python train.py --n_layer=16 --d_model=64 --activation="tanh_gelu" --norm="layernorm" --tie_embeddings=true --init="normal" --lr=0.00468 --beta1=0.95 --beta2=0.99 --schedule="wsd" --final_lr_fraction=0.02 --doc_mask=true --train_tokens=140400000 --steps=4285
Each number is 50 + 10 x the weight over its row's rms, rounded and kept within 0 to 99. Layers, rows and columns count from 0. The size before them is the row's rms in percent of the matrix's.

# layer 2 MLP down (transposed), 256x64, rms 0.133, rows 50-104, columns 0-63
109:53 59 51 52 44 78 57 40 45 53 46 43 37 48 57 58 41 53 49 76 41 46 49 47 54 47 43 45 69 65 43 56 67 43 43 64 60 52 30 52 51 39 25 27 41 39 45 66 51 47 45 48 55 59 40 50 48 62 47 54 50 48 56 55
093:46 54 56 39 58 50 54 61 45 58 41 44 39 53 70 61 44 61 62 31 68 70 47 58 67 59 48 50 49 44 56 33 53 40 44 51 48 64 48 57 66 62 50 50 61 66 62 62 40 59 42 53 40 49 62 34 53 56 32 36 56 44 40 50
096:58 27 51 49 28 50 41 33 31 45 60 45 44 61 50 55 38 47 45 36 43 53 35 58 48 36 46 43 33 60 52 51 66 49 57 52 51 45 64 37 42 49 57 49 32 55 47 37 60 46 48 49 60 59 43 58 38 49 48 74 46 30 50 51
082:48 56 54 50 59 63 62 68 50 49 47 43 65 53 42 45 48 68 43 66 50 44 63 49 69 48 63 70 48 55 45 60 67 47 37 42 44 68 47 55 52 32 54 48 58 34 67 49 62 53 56 55 64 48 51 69 56 44 44 42 38 56 62 39
107:45 63 51 48 38 50 66 38 45 51 69 64 50 55 44 63 62 65 52 41 54 53 63 52 51 38 48 36 49 61 48 52 51 43 51 35 46 47 50 52 43 47 53 41 32 46 31 37 52 47 33 44 63 55 61 38 43 73 69 50 68 44 60 34
102:44 55 40 43 52 25 54 53 51 57 47 62 33 58 45 57 48 47 48 47 37 55 59 46 52 39 61 63 31 41 44 60 55 68 52 57 49 44 40 50 60 39 35 50 34 50 40 34 41 77 57 26 59 54 46 51 49 42 54 48 48 43 66 49
112:65 54 45 80 53 59 38 54 48 56 36 50 55 73 57 38 36 53 64 39 49 38 65 55 47 54 37 64 44 60 56 48 61 55 49 64 38 43 58 58 52 42 56 52 56 44 45 44 57 53 64 62 53 37 50 47 69 46 48 49 63 34 63 58
058:59 58 57 47 39 56 56 64 35 41 49 40 42 67 67 57 56 46 52 76 56 43 51 55 29 61 57 61 65 55 54 47 63 48 44 73 50 46 59 50 59 54 45 60 70 43 56 39 53 68 36 50 54 42 41 46 53 34 48 50 47 58 47 60
067:52 57 49 49 29 57 58 52 34 40 40 49 34 45 55 63 48 32 57 47 46 56 44 52 36 41 48 54 47 50 45 47 53 37 13 61 37 62 66 58 52 46 40 67 57 38 54 60 48 59 41 49 34 66 55 53 51 39 40 47 50 53 49 43
088:35 38 54 34 50 51 56 51 58 56 44 45 49 53 49 51 51 39 50 39 67 59 46 42 52 52 56 45 33 38 39 52 32 65 52 27 67 50 40 62 40 44 44 20 44 53 41 44 48 52 55 32 50 34 66 60 50 48 51 68 55 50 48 40
117:53 63 39 45 36 52 40 51 45 55 52 41 39 28 38 45 50 50 51 55 61 38 44 42 55 29 44 37 74 36 47 45 52 59 47 58 73 58 51 35 57 33 44 42 50 53 64 54 41 46 54 47 53 48 60 72 64 46 38 46 60 60 56 53
113:46 69 54 47 69 44 35 63 24 65 50 65 45 62 36 50 61 45 57 50 46 40 49 44 65 55 46 71 46 54 44 65 47 57 41 44 49 23 48 42 48 74 46 52 52 62 40 52 44 47 56 49 54 47 57 58 48 57 62 47 51 50 48 59
093:35 52 61 54 45 63 49 45 40 50 47 50 54 54 36 67 50 50 60 52 53 50 66 42 49 50 60 57 48 54 59 55 67 41 54 57 59 33 58 54 41 68 50 34 60 75 51 60 38 49 41 26 56 53 56 54 41 47 54 55 20 62 47 58
095:65 51 61 50 49 55 46 27 51 71 49 47 44 50 42 57 53 60 59 58 41 50 55 36 44 52 53 32 64 43 29 51 44 39 52 50 34 35 49 69 49 50 50 62 53 60 49 28 61 45 42 51 61 35 55 40 65 61 47 38 56 48 62 36
125:58 55 59 55 55 59 19 55 48 47 54 58 56 39 45 30 57 64 51 55 56 44 49 41 49 59 50 39 36 42 56 32 41 25 38 37 42 51 45 52 52 59 48 63 34 52 60 54 48 61 44 52 57 52 53 58 38 60 76 56 47 38 54 52
098:49 47 48 63 54 72 54 41 61 44 42 50 51 51 54 56 53 35 43 53 34 53 32 50 57 66 61 58 48 55 44 70 56 44 59 62 35 52 51 38 56 55 38 76 57 45 57 48 40 40 50 22 63 51 43 39 45 41 34 51 50 46 57 41
103:51 66 53 54 36 35 56 48 53 58 50 50 53 62 27 62 53 60 46 49 52 48 54 30 44 67 49 45 50 36 52 50 48 53 32 56 59 37 43 44 67 47 59 60 58 43 41 53 46 25 41 60 58 56 48 61 61 55 58 42 68 57 50 74
095:40 59 39 55 45 33 44 43 43 47 51 43 42 55 51 56 42 44 62 50 39 60 47 38 47 44 60 48 45 40 42 65 45 38 57 64 52 35 62 29 66 43 45 46 55 63 59 83 50 59 62 39 43 38 51 39 37 38 54 57 41 50 61 46
115:56 44 47 49 25 43 56 59 70 59 60 43 43 60 58 41 42 50 50 49 59 36 56 55 52 44 48 27 51 43 60 40 44 49 56 61 48 48 39 60 54 56 45 57 31 56 43 49 56 57 42 63 51 74 65 36 39 56 58 53 53 74 64 48
093:44 57 59 53 48 32 55 50 60 53 51 35 41 48 48 55 37 48 42 48 51 64 53 64 28 55 58 59 53 48 67 53 44 57 56 30 49 37 75 47 60 31 58 36 38 48 72 60 48 45 41 37 52 52 45 40 52 51 66 47 42 45 49 64
094:33 51 44 41 24 56 61 59 53 44 70 58 46 50 42 37 56 48 52 44 62 55 67 38 59 29 57 48 55 54 47 56 39 53 51 49 36 44 47 40 49 39 46 65 41 51 53 67 49 47 56 38 40 41 55 47 49 76 51 48 47 64 70 53
088:49 41 40 58 45 56 31 54 43 41 43 39 44 58 43 72 67 38 43 54 28 46 65 50 55 42 55 65 54 49 42 62 50 48 58 57 53 35 52 32 40 39 33 62 56 41 63 53 45 50 54 26 50 36 57 64 51 46 48 60 48 60 56 48
112:54 60 56 46 50 57 49 68 37 55 51 51 35 41 41 36 60 48 43 47 65 56 43 50 53 59 45 53 38 56 62 39 50 48 29 34 36 23 30 71 58 59 48 51 49 51 41 40 38 46 50 36 57 49 57 50 56 57 27 53 49 43 45 45
086:42 41 49 41 52 54 41 45 53 43 34 59 51 29 36 30 32 54 37 65 41 53 70 64 36 47 53 56 39 45 46 46 51 57 68 23 62 44 46 62 68 47 56 40 57 45 54 57 55 52 54 38 54 47 50 50 61 49 48 51 63 37 55 49
085:50 56 59 54 55 53 44 49 38 52 38 57 43 45 39 61 48 42 43 70 46 18 46 51 66 46 49 50 57 32 45 64 50 52 38 46 50 45 32 56 46 63 45 29 51 52 42 31 52 37 49 60 40 53 66 61 60 60 49 65 38 49 39 54
089:60 56 53 62 53 47 45 54 55 43 49 41 54 57 60 58 38 57 64 68 36 31 21 48 49 42 50 65 50 38 64 54 46 56 34 41 64 59 47 53 58 40 49 53 56 60 63 57 55 68 50 38 51 58 53 54 51 51 76 56 35 41 41 50
101:50 53 63 67 47 63 52 49 65 36 47 53 56 50 53 66 51 51 31 84 61 48 42 50 63 47 53 57 61 43 40 68 57 50 44 55 55 69 44 52 45 40 59 67 43 54 49 53 60 39 48 40 53 59 59 45 35 47 63 38 56 35 51 58
065:48 64 71 47 53 33 54 58 46 71 45 52 36 32 46 52 55 49 44 25 58 33 50 51 53 39 44 57 48 63 54 61 55 65 51 57 52 37 65 52 53 44 56 58 66 63 52 44 52 53 61 44 54 46 58 37 72 47 46 56 32 61 47 60
103:43 40 55 36 43 62 45 48 40 53 46 48 53 37 47 52 69 77 61 44 51 58 63 49 43 51 57 49 66 41 44 41 59 60 73 45 63 40 37 44 47 42 41 29 45 48 62 59 43 55 68 40 68 46 53 37 41 62 45 55 40 47 46 53
113:42 62 63 47 51 46 56 51 45 60 67 50 58 32 47 54 36 51 39 57 65 74 29 37 61 49 38 52 53 59 49 54 41 64 31 49 58 68 36 63 43 43 53 56 50 46 48 29 54 52 43 53 43 34 53 39 51 62 51 40 53 57 40 41
129:51 53 53 56 57 24 41 68 38 61 48 40 62 64 43 45 37 51 45 44 48 39 45 58 60 60 46 70 45 71 53 55 57 52 36 49 56 53 40 46 53 51 50 52 28 44 55 54 54 54 44 75 66 49 38 39 70 55 55 53 54 58 58 57
106:66 55 45 61 33 57 60 57 62 52 40 75 58 38 55 53 47 62 48 53 71 38 52 44 53 43 59 49 57 33 64 45 53 45 59 35 60 51 71 51 43 60 55 57 41 50 57 50 61 41 45 47 52 44 37 31 32 59 52 55 42 59 42 60
108:40 46 50 55 51 42 44 43 40 49 64 62 46 62 40 57 55 32 55 61 53 54 54 53 50 64 54 37 64 34 44 67 50 29 27 53 33 49 61 39 32 37 57 55 48 62 43 33 50 58 50 44 40 61 65 55 66 39 52 47 57 46 55 44
084:55 42 54 58 57 56 41 44 57 51 52 48 46 65 44 62 45 39 55 57 63 46 47 44 49 68 48 30 71 30 35 55 51 35 50 62 44 51 28 52 34 51 52 58 65 55 39 55 56 46 43 53 38 70 72 56 46 65 53 46 45 52 64 53
113:41 63 45 51 27 53 61 35 61 57 34 48 54 38 43 45 68 54 56 43 50 47 47 37 67 45 64 61 81 62 56 46 51 55 56 50 46 61 42 52 50 53 64 46 50 41 45 45 42 49 33 42 47 35 43 51 30 54 38 48 48 51 43 35
156:42 52 52 45 44 45 61 45 56 60 51 63 44 44 63 53 57 60 56 56 42 49 51 47 51 47 50 53 58 34 48 36 46 46 68 50 54 31 47 70 57 45 59 54 64 39 41 39 53 57 43 63 45 56 43 49 36 17 48 36 72 43 36 67
097:58 57 63 52 50 54 50 60 45 52 32 60 54 55 63 47 48 50 47 54 40 33 58 60 59 44 49 34 55 41 47 57 49 65 44 35 49 43 47 43 52 60 57 28 54 66 42 47 57 50 44 21 47 23 44 44 43 58 27 47 48 40 59 43
101:34 38 47 45 60 49 62 53 48 64 61 50 46 64 57 62 60 46 55 42 70 64 68 49 49 53 50 32 44 54 71 35 63 49 41 27 55 61 54 43 46 42 51 36 41 36 39 41 64 60 43 67 39 40 48 44 54 47 49 56 56 55 41 57
112:63 57 44 49 56 52 55 18 52 54 59 45 31 33 41 50 39 69 46 42 34 52 58 51 29 34 37 33 49 33 46 48 60 43 48 44 49 52 51 39 39 38 50 42 45 48 44 46 54 67 50 55 67 63 47 48 50 61 61 46 45 49 60 47
104:42 43 48 28 59 37 40 63 33 48 36 27 53 34 47 46 45 44 53 43 53 47 47 42 39 57 46 50 30 44 41 54 37 45 47 45 35 54 45 55 44 43 40 51 39 45 32 53 45 40 43 65 62 37 47 31 39 35 55 44 50 61 66 42
093:46 71 55 72 47 48 66 47 43 59 55 38 49 51 49 47 60 56 46 60 46 55 45 58 57 56 50 54 44 69 79 50 49 57 49 62 40 22 46 53 46 61 53 67 58 37 55 40 40 65 56 47 50 72 51 58 62 59 45 47 51 58 54 54
106:55 64 57 61 44 65 47 57 61 47 54 59 53 47 50 36 68 57 33 60 52 42 49 61 50 51 50 44 44 52 65 44 51 52 61 50 40 60 41 51 45 64 48 41 67 31 48 37 61 57 63 47 62 58 49 22 43 61 52 28 39 52 67 46
071:50 37 43 55 53 50 45 31 55 40 55 41 45 62 53 44 62 67 58 36 54 59 51 44 40 51 59 67 50 42 46 48 59 54 46 65 61 38 49 66 74 65 37 57 27 48 56 67 51 46 67 40 60 49 47 42 46 39 34 54 38 53 59 51
097:61 49 78 46 57 64 58 63 67 64 52 44 45 66 40 62 42 54 42 50 45 39 65 42 63 70 60 47 61 63 33 43 72 50 50 40 49 62 46 59 47 46 48 54 49 56 50 61 41 52 50 38 58 61 65 55 44 52 65 49 37 50 49 48
099:47 32 41 61 46 68 50 61 60 40 59 64 52 46 57 53 56 53 46 57 35 48 34 55 51 46 56 55 40 58 64 36 59 70 53 26 47 45 55 39 38 39 28 43 37 46 44 33 55 58 50 52 46 48 64 45 62 37 51 46 45 35 50 59
107:39 53 48 38 48 55 55 54 50 51 19 56 33 54 67 53 39 48 59 62 37 33 57 58 57 29 48 75 50 53 49 56 54 62 67 43 56 41 64 41 46 39 46 59 50 51 53 70 49 56 46 41 55 60 41 42 47 37 41 57 40 50 54 44
094:41 67 43 44 46 54 48 53 56 65 49 51 63 43 52 46 42 35 50 42 59 46 47 62 46 44 76 38 55 64 40 41 43 51 77 63 48 59 56 32 34 41 53 53 51 44 57 44 46 64 62 49 40 37 47 38 52 45 46 61 55 24 41 52
098:60 59 42 50 46 54 46 40 37 45 60 53 47 60 41 42 35 54 50 54 48 66 38 53 43 60 35 50 42 32 40 41 69 57 55 74 49 50 42 41 51 49 45 74 44 47 34 40 59 52 60 63 53 54 52 49 37 39 36 65 40 31 55 38
092:50 57 54 56 33 61 57 52 69 44 39 59 58 40 58 62 80 32 43 62 45 56 55 56 42 54 51 58 55 53 35 40 47 59 65 53 42 52 41 68 43 40 42 50 49 37 55 38 60 45 43 30 44 60 37 45 54 64 47 42 60 43 44 40
076:65 55 42 51 46 43 46 50 50 42 57 47 66 44 42 36 53 55 58 41 55 64 53 47 46 44 49 43 41 63 53 36 51 62 72 36 43 55 22 54 48 60 53 50 55 67 53 54 55 66 73 59 56 42 54 62 53 78 57 47 43 59 46 39
071:45 69 76 56 48 54 56 36 25 47 61 59 55 33 48 56 47 50 57 47 43 47 56 53 37 32 47 57 65 56 51 53 61 57 49 64 50 54 58 40 35 54 58 58 78 54 52 59 48 46 57 36 57 61 45 52 37 38 43 59 49 39 45 55
093:51 41 29 42 54 40 45 47 41 35 45 52 56 46 53 38 46 55 64 49 52 56 40 60 61 45 48 57 52 46 54 40 30 52 38 40 60 46 32 82 62 66 53 59 34 35 44 45 44 55 63 52 46 32 48 47 30 50 43 52 43 57 49 41
088:68 68 53 35 53 58 35 70 43 57 38 72 49 55 65 44 29 45 60 36 65 53 48 51 45 33 55 68 48 48 38 54 43 46 48 58 56 47 58 47 60 54 49 64 57 31 47 35 44 55 45 43 44 46 41 56 58 52 42 64 38 53 49 48
124:59 48 34 66 33 45 60 62 47 46 33 36 60 61 38 52 45 49 54 38 45 55 51 35 50 66 74 45 61 39 41 35 52 70 58 55 39 50 40 45 46 54 46 70 40 60 44 44 46 57 32 44 44 62 53 51 62 48 50 42 50 61 37 52
087:45 61 44 47 56 37 60 43 66 62 31 54 31 37 58 32 39 42 45 34 51 48 48 59 50 31 50 60 37 54 47 50 42 65 71 62 67 60 47 41 52 36 50 50 41 43 55 49 49 51 49 41 57 62 42 26 53 50 47 46 58 65 50 52
# layer 2 MLP up, 256x64, rms 0.159, rows 51-104, columns 0-63
103:64 43 41 40 45 47 42 59 56 57 62 54 46 53 35 55 48 52 66 69 42 56 61 40 28 55 44 57 47 49 49 72 53 73 37 54 44 32 58 51 54 60 46 50 50 40 45 52 45 31 44 52 62 44 44 54 42 48 61 67 44 71 56 63
098:54 41 61 48 48 64 65 32 48 45 48 56 61 45 60 46 23 48 31 50 55 41 41 45 63 67 52 51 48 35 64 48 43 45 42 55 46 57 34 46 50 47 47 84 58 63 45 52 42 54 54 41 54 58 35 55 50 54 40 51 41 40 36 49
095:57 48 61 50 54 31 59 59 66 58 52 62 37 52 54 40 40 32 32 45 58 44 57 46 54 53 58 45 32 44 44 38 50 53 58 53 52 62 59 35 50 43 40 53 44 37 49 59 30 46 42 57 42 70 61 36 49 41 68 39 53 55 37 67
089:45 45 53 42 51 50 53 45 45 57 57 76 36 62 52 40 57 63 55 58 57 55 61 47 45 55 46 66 54 37 49 45 50 51 55 45 51 27 51 52 44 27 50 37 36 29 49 37 53 39 44 45 54 58 51 43 47 46 48 65 63 21 39 62
097:43 67 50 49 60 40 56 64 54 57 46 29 60 58 40 55 41 45 48 49 49 46 23 50 49 67 49 46 59 58 36 40 52 33 66 72 44 58 45 41 36 54 42 57 38 50 57 41 33 41 58 56 51 48 42 49 68 51 43 54 68 56 58 48
105:54 39 41 33 56 49 60 50 32 41 45 71 53 37 49 51 30 49 42 43 52 41 41 57 67 37 39 48 55 67 55 61 46 38 45 56 43 55 61 43 53 63 49 65 48 69 34 56 31 51 59 61 47 51 47 71 37 61 46 49 50 50 52 53
074:36 45 39 52 45 40 41 41 49 54 63 66 61 34 42 53 45 53 58 41 37 55 41 44 44 57 48 54 56 50 53 64 45 54 64 35 66 51 40 40 51 36 47 29 35 50 43 58 65 43 78 58 43 51 52 67 42 61 60 63 53 63 53 47
079:46 64 44 48 65 42 39 38 50 51 72 77 52 48 34 41 34 64 41 45 51 47 51 44 60 46 61 46 49 39 58 57 44 59 69 46 46 46 22 50 38 59 56 34 47 51 41 43 50 41 59 44 60 47 57 46 34 59 55 49 44 38 57 56
096:69 38 48 56 34 44 41 58 35 64 46 49 54 68 33 37 61 52 25 58 53 47 65 58 32 51 47 52 49 57 45 54 66 71 47 61 28 46 46 36 48 52 45 51 47 53 49 42 50 44 49 49 66 62 46 49 67 57 54 43 54 49 56 60
121:57 53 58 43 36 33 52 55 39 56 37 45 42 39 27 45 47 43 25 42 67 55 58 60 66 42 58 55 48 24 44 47 48 54 44 59 49 62 40 59 41 56 49 56 40 53 55 49 52 57 53 55 51 61 56 70 40 48 47 39 73 53 63 52
105:38 36 66 51 51 53 50 44 60 39 59 52 67 52 53 50 59 57 55 51 60 44 64 44 57 51 54 51 59 23 60 39 58 49 32 59 56 50 64 47 42 68 50 48 39 42 44 37 71 66 65 53 48 39 46 59 61 29 49 42 53 56 46 61
103:52 47 44 51 63 62 44 51 44 59 45 46 57 47 63 52 36 67 54 21 52 48 44 42 43 58 47 44 53 47 43 33 47 47 70 52 64 71 33 45 42 48 59 45 59 41 46 43 51 25 33 47 71 52 50 46 50 48 49 46 50 58 31 57
062:50 43 59 36 52 59 66 49 39 50 62 45 66 65 52 75 61 64 38 50 50 39 59 55 47 39 46 54 54 25 46 55 48 44 40 81 42 56 41 50 43 42 66 55 52 52 57 55 48 30 50 44 47 60 47 57 41 49 40 48 53 50 47 66
101:48 40 56 44 61 47 41 36 54 37 69 65 51 60 56 51 59 56 30 63 54 44 49 51 53 59 42 43 60 50 56 57 35 54 50 59 54 39 69 41 40 60 74 49 64 36 44 45 34 36 44 45 46 61 32 49 54 64 35 51 59 51 58 54
111:52 55 56 51 50 43 63 47 32 63 46 53 43 37 54 58 64 66 47 47 58 46 72 30 42 36 51 41 50 55 51 37 59 53 45 60 54 37 50 70 58 57 42 33 53 34 50 45 64 62 46 76 34 48 52 46 41 43 58 60 56 56 46 58
082:64 60 49 61 56 39 57 49 51 57 32 45 56 36 48 56 46 50 40 61 50 71 66 48 41 64 36 47 53 68 59 39 56 53 36 44 42 35 36 52 51 37 41 48 50 36 31 55 44 48 52 53 48 64 63 53 54 78 50 46 63 57 60 44
095:60 44 48 51 34 54 51 56 53 59 40 52 65 52 56 63 44 43 46 41 52 47 72 52 47 66 44 42 72 45 49 50 59 55 45 42 57 51 56 64 56 39 56 53 28 20 53 31 46 35 33 51 45 42 58 62 47 39 40 40 49 64 50 52
076:59 52 50 60 72 30 30 48 50 50 66 44 59 56 52 45 34 51 50 53 68 42 43 55 47 54 45 33 60 37 58 44 38 57 43 45 49 47 40 62 48 58 47 58 28 44 42 48 53 52 58 53 49 61 49 41 47 70 73 61 49 54 57 31
107:54 57 52 45 50 35 33 43 25 43 48 52 58 42 52 41 54 44 49 43 50 54 42 52 60 45 46 48 50 43 40 38 58 51 69 46 30 70 40 46 64 66 54 59 59 63 50 36 56 51 72 52 54 35 43 58 36 33 49 40 44 67 54 58
094:48 41 44 30 58 56 44 39 31 49 59 58 53 64 50 48 41 51 45 75 47 62 42 40 51 36 41 62 37 39 63 45 51 51 49 56 46 39 40 44 53 68 54 39 49 53 39 36 48 41 56 50 51 59 64 63 53 44 52 67 56 34 33 68
109:34 57 51 44 60 38 47 33 51 40 48 50 54 32 55 41 52 38 35 27 59 41 50 55 67 67 51 40 48 54 58 40 52 46 60 64 56 55 50 59 58 62 49 66 33 41 36 28 60 50 47 71 42 40 47 49 55 56 46 41 43 50 55 45
116:40 50 54 53 47 39 43 41 53 66 40 66 61 53 39 52 56 43 48 33 70 44 41 54 78 48 49 37 45 50 39 55 53 63 36 45 42 54 65 33 37 51 51 43 36 66 61 27 48 58 52 42 60 54 53 60 58 62 48 53 41 46 50 57
087:42 52 51 39 56 46 48 52 35 64 38 40 64 51 47 53 54 25 50 43 46 41 51 44 40 51 50 49 54 52 39 48 78 44 61 40 41 59 44 20 59 55 42 55 51 54 56 67 48 52 36 52 46 78 52 50 55 45 64 44 51 43 59 52
069:49 40 35 35 54 56 49 54 49 44 54 44 46 42 68 60 51 49 48 30 44 55 56 35 25 42 49 38 48 40 53 43 55 43 46 57 49 40 47 42 40 53 44 54 51 61 58 65 34 63 66 46 31 43 43 44 26 57 49 44 75 46 41 46
097:45 52 53 35 54 34 66 50 40 62 52 60 51 56 44 39 45 49 47 35 61 76 84 59 54 58 46 49 62 61 53 45 35 50 45 49 48 40 60 59 48 61 35 49 50 50 53 57 63 56 51 57 42 40 32 65 49 45 51 46 56 59 64 42
091:50 61 54 41 47 54 61 54 55 61 35 50 38 47 35 47 46 51 47 35 59 48 31 38 51 58 64 40 37 43 46 42 62 39 59 62 48 50 46 45 53 51 38 77 25 58 43 49 54 42 42 54 43 73 57 45 28 43 59 41 48 59 46 43
060:53 41 50 35 45 67 34 54 46 44 48 49 52 44 48 72 58 48 55 56 38 58 39 49 49 52 63 39 70 56 46 46 56 44 48 30 25 51 49 58 48 64 57 42 50 70 49 41 54 44 50 58 51 45 54 60 24 64 62 45 56 61 64 46
121:48 58 59 51 68 40 68 43 58 43 54 49 36 45 60 59 47 27 56 62 55 41 62 61 55 46 52 56 43 40 28 56 50 51 28 50 40 46 63 58 42 47 70 69 55 50 38 40 34 53 33 53 59 66 39 56 50 43 48 47 49 47 51 50
122:48 37 59 43 37 55 44 47 23 61 52 51 49 53 45 59 51 28 64 58 52 60 58 37 45 41 48 50 49 37 53 39 43 42 43 53 41 34 56 64 51 59 50 69 32 66 42 37 53 61 48 48 40 44 66 52 45 40 52 43 44 46 48 74
129:49 71 58 50 58 34 73 41 56 47 49 50 48 55 53 61 51 58 33 33 74 50 58 55 51 56 44 38 54 60 37 41 55 29 50 41 31 67 56 42 43 50 50 59 60 59 44 60 37 50 37 42 58 60 50 49 58 64 58 51 53 39 42 43
113:51 63 40 42 47 34 58 36 51 58 43 67 37 29 45 62 41 53 41 42 62 52 62 43 38 46 40 38 42 56 46 52 72 42 60 57 42 49 27 53 51 56 41 59 70 52 50 45 35 57 62 46 46 42 40 54 46 43 46 36 43 65 43 55
102:52 54 49 55 41 31 44 45 56 41 63 51 50 53 37 48 53 48 52 48 42 48 29 41 52 49 63 37 47 21 38 44 54 33 61 56 51 59 37 51 63 42 55 55 31 33 59 41 45 58 74 40 53 52 48 49 55 53 55 56 57 54 64 30
043:55 43 44 51 39 53 36 37 71 50 46 60 58 51 56 67 65 48 46 56 42 59 48 50 29 64 52 55 60 45 58 56 43 49 43 74 43 44 38 55 50 41 64 70 53 45 61 54 30 40 45 30 49 51 53 52 39 56 53 54 58 37 63 66
120:38 40 54 35 61 50 49 55 37 57 60 33 60 41 64 55 66 36 64 55 50 38 60 49 57 52 57 43 37 35 36 43 34 50 38 50 51 56 60 54 37 21 66 61 58 42 52 51 50 64 54 50 39 63 54 47 40 60 58 47 53 47 43 59
154:43 56 28 55 37 66 56 36 58 62 53 50 45 51 37 62 58 48 45 52 46 40 53 48 40 61 64 30 54 48 44 35 66 46 68 54 37 48 46 59 46 40 45 44 59 42 46 54 43 51 41 59 43 58 33 63 58 28 50 41 52 71 51 64
106:51 48 42 41 61 55 38 45 51 45 52 38 48 43 44 54 46 49 66 56 40 56 31 60 65 48 40 57 49 46 46 43 45 43 58 44 40 62 66 52 53 62 44 71 44 46 45 47 59 46 67 73 51 67 62 74 55 57 79 46 44 53 53 53
096:59 46 26 65 48 48 37 35 55 46 61 40 59 41 47 70 62 47 53 57 60 47 28 50 42 35 53 50 53 54 57 54 62 54 46 58 51 46 40 38 62 58 40 42 52 52 39 51 64 53 61 57 62 39 51 56 46 42 44 67 81 48 51 52
078:58 61 61 54 49 45 56 37 44 44 59 61 44 36 45 51 45 65 61 45 58 41 45 46 42 55 48 35 61 50 30 50 67 47 38 69 25 60 49 54 34 58 56 47 60 53 55 36 51 48 60 63 58 38 35 46 60 64 50 42 63 43 46 67
102:49 34 57 55 44 56 51 55 35 53 43 56 45 54 53 64 54 47 69 55 69 46 64 44 48 65 31 63 55 43 48 51 64 41 23 55 40 42 56 59 43 59 48 71 61 40 34 46 54 62 51 56 40 57 52 69 48 41 37 43 43 47 39 49
090:57 43 25 36 44 63 29 58 59 50 50 43 65 48 57 38 50 45 49 48 48 43 41 54 61 32 47 43 73 31 36 42 51 42 55 53 44 48 45 63 59 53 65 52 44 62 48 64 46 58 38 50 35 32 31 53 47 45 51 53 52 55 60 50
094:48 61 39 27 42 37 42 49 36 58 38 59 54 56 58 35 32 75 51 58 48 50 61 56 65 50 46 54 50 34 48 48 41 49 50 35 57 51 55 43 48 53 58 48 46 51 49 43 68 56 51 54 62 38 51 24 49 73 42 57 62 48 41 51
085:55 39 41 38 41 61 58 57 50 42 48 41 55 39 62 37 42 41 49 27 54 52 49 55 61 59 45 43 47 59 48 29 57 38 56 48 40 44 55 46 43 44 42 66 46 51 60 35 35 37 58 66 70 63 63 58 57 52 52 36 33 67 44 46
107:40 52 53 54 69 43 49 51 37 42 35 53 48 40 51 52 49 64 36 69 52 23 55 40 73 48 47 50 37 38 62 45 56 47 60 39 44 58 34 43 48 49 46 52 46 51 34 54 53 43 64 71 50 54 69 54 56 50 46 35 46 59 36 44
108:46 45 61 65 61 49 62 43 39 66 43 31 46 51 53 45 49 50 36 53 53 56 56 48 72 49 39 47 46 46 47 37 43 50 39 65 37 54 35 73 70 70 58 59 70 58 63 45 43 42 53 58 62 52 47 61 46 43 54 44 59 61 56 41
114:55 57 40 52 55 46 46 35 55 43 62 52 68 50 50 50 65 35 41 54 54 46 53 39 44 65 47 29 47 33 53 41 61 49 43 39 36 72 58 54 53 67 57 60 66 51 43 42 53 63 52 44 39 53 73 54 51 48 61 48 44 43 62 29
094:57 36 47 40 52 30 53 35 41 59 53 43 39 50 52 50 51 46 64 50 54 50 64 49 50 49 60 43 65 53 38 51 43 36 50 32 56 38 58 33 38 48 57 36 59 33 41 54 59 68 40 72 37 40 53 56 45 47 34 61 66 54 39 57
101:50 48 31 49 49 31 50 52 48 54 54 46 51 52 57 52 53 67 66 31 62 66 49 54 46 54 47 51 32 41 36 53 58 67 38 58 71 54 56 39 42 42 52 46 42 60 45 43 69 56 46 38 49 34 52 41 30 40 39 55 65 62 51 43
095:59 74 48 41 46 37 59 34 47 51 47 50 40 19 53 52 36 58 54 35 44 57 44 45 62 55 59 42 42 41 48 46 62 33 46 63 48 54 56 39 53 51 52 48 51 65 44 38 54 68 48 47 41 37 49 52 35 62 46 62 55 54 26 50
075:50 44 60 55 65 61 51 48 47 62 40 45 40 63 60 59 61 45 65 69 50 42 60 54 49 47 50 41 51 48 35 48 44 52 39 65 50 45 63 35 52 46 45 62 47 45 36 64 29 49 26 40 63 50 45 43 75 34 38 52 49 45 48 59
096:47 50 52 43 48 63 66 50 59 41 42 45 66 38 65 61 57 43 45 60 46 41 57 63 55 49 50 51 64 53 63 41 45 57 44 44 35 51 29 80 50 46 49 72 41 43 45 49 61 39 52 60 51 59 49 49 59 71 52 34 47 40 65 42
096:49 42 54 50 42 45 61 41 45 53 57 54 36 50 52 65 52 62 48 44 53 59 59 36 41 44 57 45 42 50 39 49 68 56 53 54 67 46 59 36 31 48 61 46 58 53 74 47 41 39 62 30 52 57 57 53 54 26 43 45 49 37 63 74
092:53 42 52 40 55 51 58 37 32 55 69 49 59 43 56 52 60 50 66 58 60 43 62 48 49 41 53 52 53 53 57 52 47 79 53 63 40 50 40 34 46 40 34 64 53 75 50 63 49 46 61 39 32 48 56 44 41 61 46 51 57 38 63 41
119:33 48 56 45 57 42 44 55 55 50 55 55 51 60 46 46 45 52 68 49 43 38 44 26 63 51 44 43 62 44 31 47 37 42 43 29 46 69 41 35 40 55 52 69 65 40 46 63 49 46 56 34 54 71 63 48 59 44 44 50 47 62 50 57
107:61 35 48 39 43 66 44 42 36 45 53 53 50 57 50 72 73 43 57 62 45 62 47 39 47 63 58 53 64 45 46 35 59 31 44 26 40 45 56 55 53 50 47 44 70 58 36 47 48 58 45 45 28 53 57 61 41 43 47 43 45 46 56 48